{
  "n_layer": 15,
  "d_model": 192,
  "n_head": 6,
  "n_kv_head": 6,
  "head_dim": 32,
  "d_mlp": 1536,
  "vocab_size": 825,
  "activation": "tanh_gelu",
  "norm": "layernorm",
  "norm_place": "pre",
  "norm_eps": 1e-05,
  "positions": "rope",
  "rope_base": 2160.0,
  "rope_fraction": 0.5,
  "qk_norm": false,
  "attn_scale": 0.177,
  "bias": "none",
  "tie_embeddings": false,
  "parallel_block": true,
  "init": "normal",
  "init_std_qkv": 0.031,
  "init_std_o": 0.00566,
  "init_std_up": 0.031,
  "init_std_down": 0.002,
  "init_out_by_depth": true,
  "optimizer": "soap_variant",
  "lr": 0.00635,
  "beta1": 0.95,
  "beta2": 0.95,
  "weight_decay": 0.03,
  "lr_head": 0.0075,
  "grad_clip": 1.0,
  "warmup_steps": 200,
  "schedule": "wsd",
  "decay_fraction": 1.0,
  "decay_shape": "linear",
  "final_lr_fraction": 0.1,
  "batch_tokens": 131072,
  "seq_len": 512,
  "doc_mask": true,
  "train_tokens": 824600000,
  "steps": 6292,
  "dataset": "wikipedia_en"
}
Each number is 128 + 24 x the weight over its row's rms, rounded and kept within 0 to 255. Layers, rows and columns count from 0. Numbers have three digits each. The size before them is the row's rms in percent of the matrix's.

# down: layer 2 MLP down (transposed), 1536x192, rms 0.209, rows 112-180, columns 96-191
# up: layer 2 MLP up, 1536x192, rms 0.226, rows 113-181, columns 96-191
down112 118:123123140108123106162141084143100133156100123114152138075130137106170180097123103071132129124126142153182139104116128117078131111113110157119129137157089135136142117131103102072135159080150144120085144086115126143077145136085113100150115128138141109113156111118133131108095179126117136100
up113 111:081083137076108118175125134160192140163101098119139139096124117128116133131131167131125117141158138127115093179158122133145145151110165140122128111113127143124112138117176076159156160100156123172113127158118099125072114158130105134103118114157147123112110172166076154107133151130147116075
down113 084:178124133158138144139166144091071110087088166160107133154148145107133143126108098145154148129114094156157146098118132140119080101164128128104135131154137136149124134139119179099145059144142102155146168096152136133147128122091140130158129146088103143148103109089156114120127137119112130179
up114 100:151133143114142113110137129153133131165130167132127169127110134139113141164148157117166136135132147124090097154136185136131129159098139157128126139126150136076115143152091122149155085154116137102127141117143110145103111113112132136126116146164157118138146086131164139175141149139156161148
down114 091:186134118130154130133165109147119119104117161111129151126140139125174144103118095105151150087147157089146130104139084127093120061150140126145152107120147084148164138137131185114130157108141136146120138091113118148131083131122109132123123125129133119135137114140118095104125139093100163103
up115 093:141126076110159162134094140144141097124122135175107150130095100141154102163127103090115093144133128153124087151144094073126139127141149192158118148137121143103117107098104101103108153112141147125103116103104108179149118120128163096095114114156118086147162092121127137132171159147137129125
down115 096:123131159163117100152141118135139103095123132115131139134140131201157140106108136137144123090156117133108120094091130112129117117173119064150128129133111152116173124159163083097160098120118123118102115126111077140140133127171110124143166151093104164117115139133119110125102111152173108106
up116 105:090106124148112134091118149114109129152120091138152140117128137137142126135128127134098086164121141123139184149146113121120110150138147125126144145107140123125134144184111123161159079148121133124107123141114145096127157099092129088116110171132160126120115092077152134140142114149127107169
down116 093:147149146121094172133160132133166128116183159123142100116170140121100123106104113123149161138175101136155076117100151117131138122124099119117083103133099098115103115089144172160113143134098156132140143105126181123129108113165159147135148116126135110124122155135104068109162078107086161115
up117 108:135175107160128108186096138103132121110104119148123115123104119161120174116129104107099136153118158140122114111117148139124134110144132122118100120139139098151116177125162149101087163138138092139136124136119122105140139187123125121122115130099094077110139088153091073102140140139152147089
down117 106:136128153092147117150128136151152116133177123138127109118130107064112125121124172115182133145115114115114156097092124163097140115156147155156111115122090145168151097084073129157145131163114160134152099122115101197116134124135132110118126121143131116139141137138097126109099120113144151151
up118 097:154149137158116100089104097148126122117156127117135123060093109117145132083130082115078125154111118107107140128145113182123123131107146128126118132158192113104086131155108138140151127099108126165134122130155103112077158160106143150150123121100123126151157126130160136144141083163136124139
down118 093:137147128119142138087183150080128141077156115128099168137119127140097112105140144191126082085143159111118130155120121109136147155146159096115180088133119129116102135139148174136102082104125140093124109110149175138126113183108159109133119150119104162107125154121107122167149155133118113148
up119 101:123094142142145110122157123137149115174126137084155123077118111168112112112205164118144111102123187176136112164142127116117139134125142133160135083077143135112094074101141139124146132142126163150129122126128137110131173121144137109184144096180117087104121169179182138103132149103117103116
down119 090:139155119128138138134139124124093116106144107155140102142114143124149146117110086085135166154119138088154142133134108167109115136167102099118148130123116112174142165117102138120110140133105126110124150106128150156111115137097132122096064154124116170157106059127089129147096138140113148091
up120 091:142109143143124124157125142137127124092144141183149128097124127112129090139145184133144126168180159110135141152147093118115085124125126090119182129137149162114134126151161094127168093129137157194124097152158095079123147107147202120130155122142161147137131123096143100142171145134104153130
down120 103:144103136108142116099110149136120147122110085122082168127158121154131142148148102116120126133102136155124133093102140138100155087124132150119075120119144122114129140116115119102096107085098069130097194146122109174142158158093106122131149182126145070094125109128131153099147118108131120137
up121 098:105099145113140130191102131107111169116138121103160140118137123108096131141154126101131139116121091099123145104132125140123162115109149138162124151096160117113141112151100126107166121146125068148154105103127098139141118134163122161135130164080132148145115073117190126112100118137093157164
down121 096:143133089156142200130096145111149111114156085161171130092149155116111118129172136109126168158116131098120130110144125149126135124126145097109157130106124133128131090090123128122120120129060127146156159124155160147136092152079160125101104098149136161145093120155151092167114078124158118155
up122 099:115137127183136116098124148096138157087142130139113148129109141094120128138155153123098117134121167119140127085108123149115107103140118076140116086114100139117180111141131121125095150146112149150105148125118136156102140118116117090135162118134104125115174141092104127133108138125140144128
down122 097:093098159137120114137117129142109130134133150139176170180113098128112149102086120156146079150166098129128118098100130138155120162157156125128191151097129158114147118125133079168115156133104156138123129111191155138157127138135107151109123098143094129080160145139139165125110142138125125094
up123 095:110129153105169161114145127144102126134160176139171145168157106090141109122138140122122120111145141092146144135135129145129156127128105108091114122172120162110128111113132093131154132140184127107113129133135139101162083082141132123131182094161119166138155106108131094125136144086136148133
down123 095:145152131132103123102102142104151096137163144130130156065095121149142136143163109122088112155117124170141140158117112113155141115117185124154146149150098157123105123119111114110150101123120139199114127117117124130129143144115100180119086094101120105129101110132148126134118130140120134117
up124 091:079130167117113092168114132200079144123126136099111137156134124125136117168161107154102140152109146076151147162134116119142134169105090097117139151132159129109114125104097128160162124148117147090144169134133162178127161126112133119114131117138178107094160097132118133135149148119104176171
down124 102:163105109121145134128098152105113168144156154164080101116098125147117143152114131139130145123132134116095120127083110098137108124121119100123128157128154120148163118160144098077161124117077111095100163160153147151123174141168132108107129162149150088133159072110113158159097124090187155097
up125 102:107114131132150144117128111137122127147140143148115111167160156113133130145146155128132133157108140117090085165145111095078111135167119119136151112124092109154076148145133091136152114131123134150149099146133146146139138150133143134142119123117131111144172130089161169185138138113194124110
down125 107:124136120146153143163152133155110130128140109134150167105174152132139162122158111124187100151103108131091089134117115069140121128140111102103110139162165086090122124128088110128122111158133159141133092136100121170132076147162130119119114126162139103163125189143117128143156094102111136123
up126 095:121097166181138109118160142102143116187114114128135104130120149126115137166127128125111134109096142120107109138147145113097082163094103148128110129157160067124136123145152141111137115146117130099156113145083162120123192106136114075161145174150126117139160094160144116156123130117150086120
down126 091:132142121110115110103132111123122153106098160150148158172127138111103119126109147113153087150133092137170128153138116122132194120126150108139140166129073166118103106112180155128132111066134135147101133067146088136126078131122138174101118094142150127127131152133119117101146145073111134157
up127 108:156132134111157138122086113120100090124132155147146097092155151110114104169149142124135142128083122133159152118133110141154101113115128100157139125145123155132085129104118146107062145113092128149101119130145164091100131131145183085147135144113142096142134075114089126125132117100124136151
down127 077:088148153117120141136150179086138137167131148087077159149092124148104148068136110134128112126145127118097143128135122141115151150169136173081167140133141137162130114134169138152168154136162113101148120122109101173169121121141120112112115119165144122126139173151158151102116150163160125114
up128 084:199102122133129129133110147128114149160122189113070110119143110098092137130102122071136158097163090119169145142087144087163107114106132107146140129150057166120090123119087093134127097151133109115113125095103155113162135129112133180120119163113144144136156147115158135143152119126142138151
down128 101:165117126141121133138139073084116083126090107111100116165087103123139110128136122144182160143138122141091101148158091097117094119122137134140126096149129157121104128147109106109173081161151138111122158131113101121107101136121123155151132118092096156123164116134147137138095097110104159120
up129 094:114138076103149106124122106145108177169133126156123129108130134150101119106101133134125145135130141120108100140154135134081104117164119140128116143150177087140130146181104126108131134119125169131135142106123165147073167094147152131152117099113111131149105101130155116089129089126146153100
down129 098:128103167130171092161145133093109134118120109113146105137144142165136115142103146150148103139088122132099132123150094134104172087141108135124118135116101137145102131088143108099120118139132111122181158154162153117143111124113148086127093093146100112097153164104120135148172129077139172127
up130 095:083112148117136140132126133121091164123131160121105141179119100147151198132100111097127142118159109096114175158098158156157170106086144132169150154124125129135138111108104134115139152133115144121134102121123143152120121138162095116154122081109122104126125078103161126121129121117107181125
down130 098:185156121078095155127129109093139120099168119172151114139116148127134128116138143147152111109180162104119081122103106147089130160128094101141130145091104153111176102096134125106161116134140157117140188081123143153128138113123116131175076165125158128143090138121150131139136140131134127184
up131 094:149088134134122150139119102105111075170146084133140149102156166132154139146130108116152148138116099134171103092130147132171103156106099127129125123100161103140135095144103105140122120162129115091095157128077119075107121110160108115089144119165090127105129110145142095123079119110110122162
down131 094:118118103123136130089146112149156106141108197156099057091106119134110166088155092180117143150078124149142148140127153137167111124117118154125090120122096175133152143157153171133128118138149109115145099127123126117106145080160108098133086105073112152136148151135118105117167140107124106097
up132 091:133162133163149074167185064137120140118096112131150149124147141130134145105129104130120140097139109116147167098083148081150147126113121157151095121157121132107147121136112130163147124117122109095127153130119103171153097143135130136087115108149125142094132122115130111119131111121140124150
down132 106:055104142064153144145117071118117139120144082166160147118109137082121151111149098137120150108121129128130157135118101143111140065114087110139068112157144135118181150090144121166152152134131141155132109097106143144124096146130141152127127115159161167118105121152168087116144127130088122143
up133 097:128120116133119119145164139147158158142077111104128126102137119105111101140109133141174119097117177147105126116178134073152110144140128148146096153142101117092130144140142158134148132112109123098095160138128146122169119090129147137116130158142156093174100164080107146067113152145122129124
down133 089:152179107122134147154125100146101093157117144130132162104154135139124116098124133129107120121109101101130096139109102122129146085154109119093114114102112127100111141122142157164068092108105145172125113100145176141099116172124104123162124153142113132093126162154111128159128153087144149151
up134 100:150158134124112123128146133092108100129124154137133169101160136065123106138098164145135155170125120152132120086137143176101129101127100148105108132127157124141139112119136119130126105165133127101136111101092124163116100123123140130113154067119102144136145149123152140132123120106128140109
down134 089:084117149117142130163124155145159144116131091111125103127093108134074124096126115124158081096133129107099121131166128072157133164184160094147105150120140119104128122144138108101132114098166123109131156115159099065104173130107152078127124146121140090106131123115101110158097109120134078162
up135 098:132098119134120132119149121133117139115132179107059127116103161134110149134154095123164103155108098160123117140085126099103092154109120081180134109167161125142139128096117157176126147104132099119136122133169168121144176159151124118137123122122111113088118154120142153077101151108133120151
down135 096:127128136069107140151102130080097137145111091114157138134110141092141118065167132166111113091109112121111098132107098117138141137125135149125140088160104124087125101152138201139161127101135114122088104114146110088106116124122123145125058181131122096126121144110153144087119136177147170144
up136 095:105138116138100134158113155108101126147164118104143117092110102166114099147125138135128103124134141128166151147139154149117144134105116144129171092137143173130100133157129161087137139145163088140090164160108138113104122080095122144125142133104138127122132142058144138091167152077139115136
down136 100:122191113115070109122096101121126138117148119066103134134091112180109158139108091130117100158153142153139138168165089157152121144176113164147145165094140140167110145098113167156158126130132109144161153130092143108117116168107106127140139130125119132171149139092190162148109116140131088116
up137 093:108172173117135115100104121181098126101129119112151117124104132130104136131139123124128140128156119158116101128145109132152106162122139157116206124083126141088150137148128092115127131163177048094135120123121121110134063093120124122136139155112105117102129148109118119125134121097157193141
down137 101:101142116181139181130145136147107134083130125104137144075121114173115135064110146084158109128116124153105149114112127140111118161097107135150160133128114141167151168161134101111106124115122066124146133113093153152142148148123145154124119146119162103093103124152138119132134075092134141113
up138 102:165164143188157182092126113151149113131097141135119155131088106145111152112133128137114083169100108120136155150164117132142100117141169155106140147156119107160107102093136161171118111140065140135144123164144136123148158128115124076132138090067119151139137154144105120109156117163164132088
down138 110:160125166103127113090144151162095148141143136141152116133098175098118097109189106128108155180152087156105142140098143070167104097151065123138137116138141141168173152091143140137143109137120096107097158086124166098133149120130143146140129137104110135119088111106127120131120178150163157141
up139 104:105157090108143140151125139155120139121112076093136141123149138136125128167119111144146107122098160119117099110138125110132138093139155123160155151126099118119154097130110138114090147150144144140125141159094151123149111093121108159121134130116111110110162137121124119128107171116122065103
down139 088:133067156153115149152138123134121129138146127127103130117097090149145112099188138113158084113145137150145156141125101124117142173145129122156122145178144107141112118119135087126135110121136132119170120104102134138123166153098144123131135086137148121114128089131151120135175113157140115164
up140 095:141139123125142102121089155108132118117133135146167129121138134107125146134115142145151121120131189097121123142107143126174133055114092133121107120106092154164123108120140150118136073168113127119127132130105139045088153099112143130073165163131059113099129145137122142111149132079121144122
down140 095:070099118165145156133127115132137105135121125134141118150158093172164127122122159123142157139151094129136151148137120111149116169117149133110091134102186106107136137142117177158129163105101116128082116144141128185138128118098112138148101082096141121112169142167072108176110151146165128108
up141 103:128114153169132116142142098112136141046106133109194107172114173079139131145114120129129102130130148177070090114096125129146098127133135082149133136151143158125144125105126102088158146134123138109121125163115140102141128184075103091141143135113116138119149128179126114153116122149142139123
down141 102:148109113146142099176182158155137090129100093098162149123130128157155133095092138136122156157141146130145123132105116094125105155145127094111123094129131169125127095077160124160139155125138117172114099134149128100129100130162111113098162120118093127197112112153164113152143156107154109120
up142 105:135159113135102163120119149069100130159132158107160140067105119114124141127111137155151109107144099117147115108085160100167110081099134127107095120161104127172128125111170109106136148139127131135139177140095106108120143119181137126111096154116151084109150140138163113155122098147161142128
down142 105:149153131126153086128088131153095102116103125152138145182124119105155167162182103077130164111159152116134139092153147188127141134109143142178121127172069125134139152128152152087111110162086123122139127093119113131160134093089134132129151104151127134137121146106156126124096154115124146097
up143 098:111131124132145087137147171112122123155160127095161173116123201181119116120156089162147052122132159111109099145127181118127130113078155104151122137109138141150076083127120110115138121132148145126142173140119126142164139113133090127121096122112111120140129121164120123150098095126128120184
down143 098:137169088139128126118094088133150135140149118142139145138093130168132126143118161133096169181123142176127116132129078165136109161145091116134114108140135108102110114144128082113160133166100116135161105127098130125098133135182137105138123093148175067137107113138147200099184132161136170106
up144 112:170098098109105126187151127106170109133178092109159153117085154142114134153112102147125116146140120150114141120114132123159141154128119148165127161155140130117121150196148093146128180094146129133109143130107151123123107121113082136136117121134169163138090071087129118128141120146123148114
down144 099:134130164141139116136085147135095101156079123120124089109131096145179108088139143123071114109139153119134117100146120124103142100138162113124143092128142148148097127129132165133157089166144125180144104102113129097109131132107146134130167148111120085109124144094102146091150146131138144126
up145 107:122123089121113118104133110116137164137073113125168129089141144130120099123126154133131158154135130088144178112137158112161103127081154169110137119110123135114150102169145110162136153096145135112115120104144120087074139158113147114094102114105081149107131150127083096152127118114124132113
down145 103:081113112110164137157108124137071122161168077182147138152111095082109106132121166145107140126116124155185125130168115095131176089115134163095124141134120096118104160141110183180095094112088123145145140138140179133116122143115104153155125115108130088129119108128100133118087119129136153109
up146 097:099095137108109129120131119151093120108124111120096120082134132175133099103116155129115094165122112151103133093137138072139185129125105091150118156150146111120147105073139101133076126114106153146129117130161112122127071126105150084129141145109097145127122126102129108130167139130164142141
down146 096:172119173149121124144104095115145118152097143123103130155152120115105165114149097162139107110188110104091148145135127142113113119086095124133121094122147131134134142166095112148155121125126117078103140099136161124115147105121130135156171090158145133118099124128161158110141125101111161122
up147 095:160150118136144085129099173155158144152119098111084149111137103145089074162115135106118174097153125097102151132147146104153144122140098110093093113115139114124114104142149184141104141098135094088116131116104142099097146108163135135128146117130088141148112117107088121132073098111101150111
down147 104:136117126088190143160118110119129143109135131106120117113124149105124126162106108125128117168109103173168111141129119087130151085123156083127121156131143150101126129130153109125146131122135110088155121173117174088147118111121113123118125125125174092138097127172127159141124117146137129146
up148 091:140137137146147137169160194105112090151088146113116163113102107120109146123109083117145100143110125154126141134162170076186109121135163083108103128155138098110122146140106092168130117105111102146132182104159124138121110126111133104125111102152126110099137112116126102098099156142111162086
down148 092:190116130141127128122117143166088168131125145127144150117174165119135099133148097145142146101147059113153096164124205114140100114154127133116133099097109113124119123112140167142118154164152146124136110158120131168110098151137135108121157103098114170159138110151123166123130157121092127103
up149 110:119150124177092108153138156130112107144161137125089155093122139136146123128119124095093116160091168158099146107108123121116156151102150062127133157171085124143118149130141168106149137097114163119157170140094140095153095114133118104136122115145129119142129104101149134120093143090101150089
down149 104:103118171103136143178171147177138155170146116076090099109084086166089141105122151158116136084106121166118122119146112138162135111101167128120147120129135122141113145138152144131067133080138131103176082144114147143118133123172113124105144135137153112092112116112150129115140113121125141133
up150 095:106103150110103113097139114088125132124146107064166147148113133111172106104146109124158151103094103131102142156209111143124082148138127147121134140104138119155136133129117111098069121123131124143126123142159118114133138124072135157140144148124108136141163113125151094131162137117109123167
down150 104:066136119082101122132115108122186154074144153137078138152101104113162123086116130102138079077114126119126109110124148132143109131112134173144112092121162150146123116108135145168099156153188113158128100136169154112155129145150115142133127137114131171164107101112111117098149133108119115134
up151 097:110123078146127125121120113147101178130149065072136103175135104159096110083072149142082104130140133138130156149161101093131128123092153136146105149088160115136150128127151130118189134125148092152157130105084135102109111106103139131133160145136157138137120130128116138101162124113115131151
down151 099:177105118140112099136116123109165128109105126120103104105130123155156121109165134146150136116118104123208123129142138155105118132129128113130103129105104078143130146122094168130139138117121145121158138129076115115183111122151143111120165090154078132120135156133137095094096102110148137098
up152 091:112115133119119139139094112125077111120162121138112131076127063132134117099131132116139064163120111139151084141160142098154134102099134103164132112107153171156116144154140100128149168121124177116135185139126125119158153145123125126145157141112125170130154130118128106074167135125108144116
down152 101:128123150096151161069072092124142129100122071142118130108157133105146121104081117080129122133109158134145153125115146151078136142150114098089141109123088149131112136117148087063142128113132142142108150131105106124131099142173126140129140152124165176166123092122131108149107138075135109144
up153 098:137140130093094127121121138107130153110141110104128133165187116180074090123108147129129090146143149112133154119156121132122153123099179118132106137107120103169142151171118157118159114088118199134076120150081095173111143132105147148136151107102157144102133146145151081133095114114151118152
down153 094:120085101107163124105149152141116125154162163118145102138130158130118158133143128084133132099135125137131108131134123121102119142110155157106144139094135100108121151109119151156146104171112105134126100131162113140144152171128140151122108133122121165089147080154134099129126086164122118165
up154 112:094148143125104104095121119101106158131188115084147110134105129132114132102101207115124101146160135112155161112145112137103113126108137099132091117125103127163139126145157109123100141157094156142062093131146129069108114094168130131123134146127119156118125122103069139149122122111122146119
down154 104:120134136118114067118129147126076160135148113145126187126145147123146146063133086104090132106077131158133161152139135189089105131126127140107194149176126150100114109169100118126117127119133117100102141119150121135149155096153131128081144128121144132106127112173164124159131156105123139136
up155 098:133138165134150113171127124128154137123169160128077156111125115119122107160165143114143121142156111115146130132092154132167159151095158087123119131134122150136140132105141119135114144096148141093123123091127116124140165076123144164149143119112100128142074125090110096165094160123147138144
down155 098:080115095167115137131158148151118171143105109151147153112061151160117105115089124120141145170116124133104124152145114151130152103131090152134104125110130107111161120138116161114093145124107105153088113156108141152090123148120119098141117150140142093133076070078129142162133158143105139184
up156 094:080153155129147154108139146102155154100093103132159097103129089116131124099172137098135109098136137124146178144143136172132124136082076106105082078143106123145164108098112106106157171172116120147076125140149158128101144086142144116102143097111135127151166168141115110109104154114157130115
down156 105:089134110141090124163143076156112116145166123149123143115098121135141133157104177103136140149093106132108134140132107127127173167140122180151144153143135117107095099151181121137133108116137111159145134159087139069151126149143141131146146126117125137121112127119128105139123111113086142119
up157 114:181178138113135151095145073174139164125108089101130076136126110161092148124122169110139127151119096133154137129127195106124118144082124169137099081092129119124152149090131120130154103118117120133138095147169120117119115111123065101151124113107124109111114106105147151148090145120087119090
down157 110:174141155149114149104154126165145154106106133088159127131119143128142100140113145124126097129115127151151079131162178095121133127113137090140140119135124153105143164155116126080158117122132121110124086121160142116123085142161112142187130118142118108129125119113119129118149123120160144131
up158 095:140114113127100105102153098103148108128167122156129133115155119080112150102125106135096092162140119125113121127124146139150143153165108146160113154101135146161127140116102060140110110136120179132111147088111111162113149158109135107099120096100092146091128132148170114158090111103170127110
down158 098:126119105122108123144158133068148129155135113118092164106078127138097124100128043157113154119058095122136118135113138121159157115121135095125138149118110136126091148150154154136133105091141094132099120137117125129144110126183141140109121129151142093119107090113120134112135127149106169144
up159 103:157104131144123123122151111132131103177121123108099127112163137107085086096137155139146158116151111120130146139073124091118059124110155150158107127127082113135142136121129162104143105118139122132142152126149161124122128093146121131095128135154141100151145149132157133110096114102106159093
down159 102:104139132130119092114152102117124155103134130142164151099129118130158139167165153124154154161129121118137130148140147107113131152094127155145130119119137157097135120149129166131164132131116128133115189109127092103134098090170142122152105146108081147111110149129118129126093148149147104127
up160 096:127146154132111135099134125110123079116085121115129144146110098156112128100072113117124127152142132125100129117163109146151121147120117150098141109152089100130162127165129103086121118135111127120128104121086109148142118102171090082145161138077123145151091131112085144128131142131120124129
down160 095:091141119087127124135179124104122093176104112128096126182158137143182093111128107172071137144111115141127111149142120155106126128120128114122126138124088131150122108123160148112120127118105087101124093065113081151112132156123115132103120145134177110124112166125125140148162086109110119133
up161 105:083093101144097078131114095161106124132152091142144138142143126173107166105147106125150149152091074107125107130143121132126137094116120133158111100120094129125153120103141163135124134129106143137153086116149143130169139152126055112134143142128146129138121095141158155130150132116180114143
down161 110:108150136142168123139138105099166143114105139119148143142089105132077129114146094135140122143155135130134115128198159110111149107134170127135128128090109088160100106151120155100124121127126146103120102175127143129137122152139105123171088097127166170127167118168078101135142120139101094139
up162 102:115170083116112097144154106120107116134125106139134110098086112112086150146149138099145076140101162122119134126130161106118154125128153071141132152147098160115104134112097111139108134124101150151148123162140150071166156140125143134149168161156147142100148156095094083120104110121127127100
down162 098:130125133135132144133094122131169165168147137112091156115111133176146089138113140115144168126143166097217147146099116089140100104101126123146119112133156097150164097131116104133165109098114166171173105141138126117098137152139131079109141127102109125135100090145131137111124152124130091136
up163 098:088124113170107098124129121131116189113111161160109141146090145146125123181133094098122141122138116083134127130103158108164124129092128120130150116147056107125139149139137115133157156132089102158126155115138114161097167124138139156098171110149131148154088125119163181062142122150119100099
down163 093:130158141097072143098125135087152112121136138096149133139152075099118112082158172130152139148086137178123123110142116147132115131135163133141140147092148164134133157136134118090124133153207132114141134135119165118121136126133133118170140143109096105107171130120071093167126146132111122119
up164 108:134122136114154157100102136100093077132068082106090132116160131142118134159119147146114100146153155175106136143153138108146118098107134179116131103126124124172126106144130124104146091125141123127139140150100144147120130153104159116132159142086157102120128139148145109110135153130084088148
down164 094:129138153121108090122170128121135150109153156146132105144104109119171149109127140128126190146117139091120120154095125145140142144145100134154132145134112139106120127111133127133121165114086158124114121101163143114157148097128083153112140115178076163112141128103108123128106080132146140079
up165 101:105137109135111161119108111108130076098116115147134128088071143127109125156107146149113128130113129153080139174123127111175122115167103134183131097111082170139200105121142130151124160151105126116147114138129093098136130170115148107126194114122126093127152135177131132127159131110130143139
down165 109:108121129127150113112129161105165124103150119107162126115158083119136162202115137124123122115129145123145161106149113115113113120115099161114094107125154115166140127109138104122112124166097137122128171117094140110124094111123115141079081137161099130136127106116141125113162144114131138141
up166 096:135164127145151115122122146088094140074106114089140153167142121094160099131121123126091127127164139152090109137146123136198134124128148167083143134119124129136163170135112129138121112166153147134146142142115126127078131095093121122148087133107101099109125109147114178109102120156102151146
down166 103:141166099139105139141138099143129134153099135079126166111124118104118139119145168146110105164120133158168116125095147116131080139069161136165106115139125091114154115109153114167140131159121127130105132119144153150128139107140135093150168135169131135109160083127106156096145095131092105172
up167 089:104126135135112100135120145168093094117100167114134117080177135099130114133100121125137151135090147171092133122158151132122143146100128153107063114164126100120105136109141107169154160140162138127122137151153109116165137169150172126105109087110136156170130121125087153140135138116115151143
down167 103:128148138148086168155132175147123109106099150142157130112147153118154128103135103146119146159121131130181133161128124175158115131092123128133166129179111099147108143138128113172160119146180144156122152139180116164100131149097163116109110116126140154141173072118087126151119133111093154119
up168 106:118119133135096085123118121130148206174105116104117124140153158151141142134108113144115119111122186124120117134137126137132146097143117116132161126090167119096125126157120138113151121100100188098110085122108127105146122117090136141163150104143103146082151143168106085139106137145134093110
down168 105:155138091161123153125129114158099132148152125132095136109156165157146138109141142098152166121131137127136133110106124152121119135151113124102127108167118137137128136135147123120095136110145092140173109168100146147071117126146093169159134100109156149118127135130115097146084091128124090123
up169 087:116136137120096176132161084137131079106162122124146087120121099109118089132112159114089145118167084133127157108152142091126119149150133146073143124139175134130135135167114135102167159139092124140069095132175088113141190122130135108116106095096107131136143124119154140120124163125142115187
down169 110:124115077070115081142116125102180117117127114093158112104127095095127113133150138113108138142146102148124144116110116156083123147151118139147142106115132163149158174132131121124129150183145135162134107134165116136128118113137131119093110120142102112174144103140133169101117110125127135103
up170 101:141124119131112166107158141115146088148146126152138148129134147147137128154116141128135114128128068139068107101123134086101154120163172154153159112119162119135181141131118122097127111140172144096106115140161152126126116110125093139113110141157101109130141192133160139132190097125137133116
down170 094:134114137140114091135094103148111114138112127119119121141090115151074086126129121113088133107102133151158158137119137098137155092097108151127142120129130148114123139180165137153132090082144177114133114173115092119153128131119146157183106128123140117111132117117133080152081170128147183146
up171 108:095108133135175125127115152131102158125120113126161083123158152131131142121095129113131091134117145158148124162147104119117100138155168078133118192106132137135100109160149144095097096091130115122114115184120158131140116122077128086181175069110119111152125114092123148106139130142126137096
down171 105:167124142102105135106135120142114108087144103122095147102121161099175078162135107135154107083111126116128143121142138166093105119157064097134124090112146134093133115152154128122150168115095094154149156142145107162111176145187145108146134142092089109123127097166137099124130147144115130176
up172 098:164144095149123154125142171106093058055154124128140114085130100120147166113104119096157101151100137150117125140158116148148105109127137125111113135136134128128133139117136114146139131148131139124114148133166127105128184144183116124148081121163174148141166133151133151139126105123155127080
down172 104:110158098127141112184130177138085112143125121126113148143147134160124118155116155105113142161143146077118115144130129176119135105173147120124077125106150106163166120111105150099106112156136107124143136088151103157115139163145148144114133106130085128130121125135142109122141143110118095133
up173 102:125164148153137108139147156140122135102092094091106124163115115172138150130166125105134157112146144105150155104124098153114140072141162147151135095137142090104142122121116142129100105138132087157119120145113168155106104100137149112131113141113073124093132138158132126106111128136122118099
down173 100:178147139123158114148122137134143150080152131148194080125114116124090114135104113116095157127119144176126171158171098065123167127151116143141121152084091143154106156143138117128143128150131138093094090112100122110140147123130124120120123146128138102107175130097104131089146115172104158113
up174 085:133099124113162135095121122104110116158144145159139165132086157157129127175101152095142136113091138156160150131092105125092132134126158153115126114111142112172159143128135107167090149196073105107140154146102134109098133117148163128127144140166097110132171130132102142128100106146112124110
down174 092:103114172142150120082091116117121137148148105117130134121142140143102118134144171082150114089094177150138089115135146139122115129098100155107138114102136141142123120107095133168114171169132095110136077121084148105120154120092126110126079150121139122134111153146118149116129132083143141122
up175 101:141130107153145149173157107124121111164134117110155137127139125137114123126123154127157146133111127136101087161090136154115161123130067148121173145140146129117134175141169122096140148159128113113157135098120095152116128117169142147119148110113116117124119116113094154118114087123131156153
down175 094:117088097134148146138122121123118137108172137156094135134136147120107111132166135134149121142111121177086147116169122117138107065145140118093103133169119138147134132137104140171088143154098156180165135103117127122143101119124117167170098166190166133128127125158102121131120160135109134127
up176 104:153150151090146139094142099129142167119124088141112097092147129126088120143154174153166106121113152117141128130177146113140099119077185120133105133086123102124139172099174105144105088123116133152117094104140115140137145111121148135115155130111085113074130141099125155100178107098096130119
down176 093:114148100143108133123111127141111135126153169160146151134108113101164141112129127122071124140168121107107181127091126105121156123127100136115136104149143124138105087091117139093147137147174111096129099136132145125117129145153146137123098140159170119107143120118126095158111117103141135145
up177 106:140149108080101116116171148084157145096152135125153105130134128123144155143135088113132096118141133147122155127102132159138157112151146136120139071135149152147177100106163207128121167121111114130106130138141090068115115165136159102113119133140093099122120098107139115097128140124103120082
down177 107:127120108123127162170155140118155170162080121106136108131126151129122115123140137151161130087160126144119115111162146136131098091156129124166144123153134115129147109133137168133110137151137117083097115129114135129194134140107112149139147126152111143102127104099138143117112120127134089177
up178 103:141147112139168137109130135164124075171170146108103156092127100158151137131130115120117088126106155152116161155152137176094101115101142124128120113119133062097132128135095124099135142113144089140104122092137160140147185162119099120132129109121155134109168125161149137119136095138112100136
down178 102:139175098157119127153108105087161154105098132146102066132139137116135093147141158175105116112132095138132128106122123099135132117140113089082149112132154146129154131104121132168162153100139156142096157128141135143093094119074084113127093133140130108135061148090077162138137121146118102099
up179 094:127140127111079120108151118142152119116073136101145154080110112128115081137115156130124137125152116138100105138178136124122151157133096153135127171105103093146105131137082123116134151139150107130113133102164100163145131146125153154146150125129145133121151138143132134118111194095134124104
down179 100:128156132145160094119072150090136170098148133086133107141098122116125125137097121117138131129115104117170103135103149125107137139150117147124100133134137164127136109111171115129159137128133162162123120140147132120150108112143107154117098172137121144102127100110184120115109091162122100127
up180 106:135121145151095136085125090107171145116156139168123131102125110119170125121130175077135164128133159107124103103166111147118091144141113128102110144142125156161143120111120123142126156132149110119094114125108122125123156176132115159141112107112086091116120113151180119115139155131119116112
down180 089:105146083107161178125139123130063098171094142130134105121139131120133090131153128181088112122120100121134106154099112134128182118106172134158121138092147067073114109113127158111123135115099175104180148128127155114135108149151118102105128163146155166160168144135103089142124124174139159163
up181 088:155156110119117109128124187140144145141133115151094074151163147119140155111120069128137110106114119132126134112193146142098058118161164147153160127158072087112129156126112117129092136104137158142157129142135112193131109135133170102138128133127137120131109156112123117134145118176132113099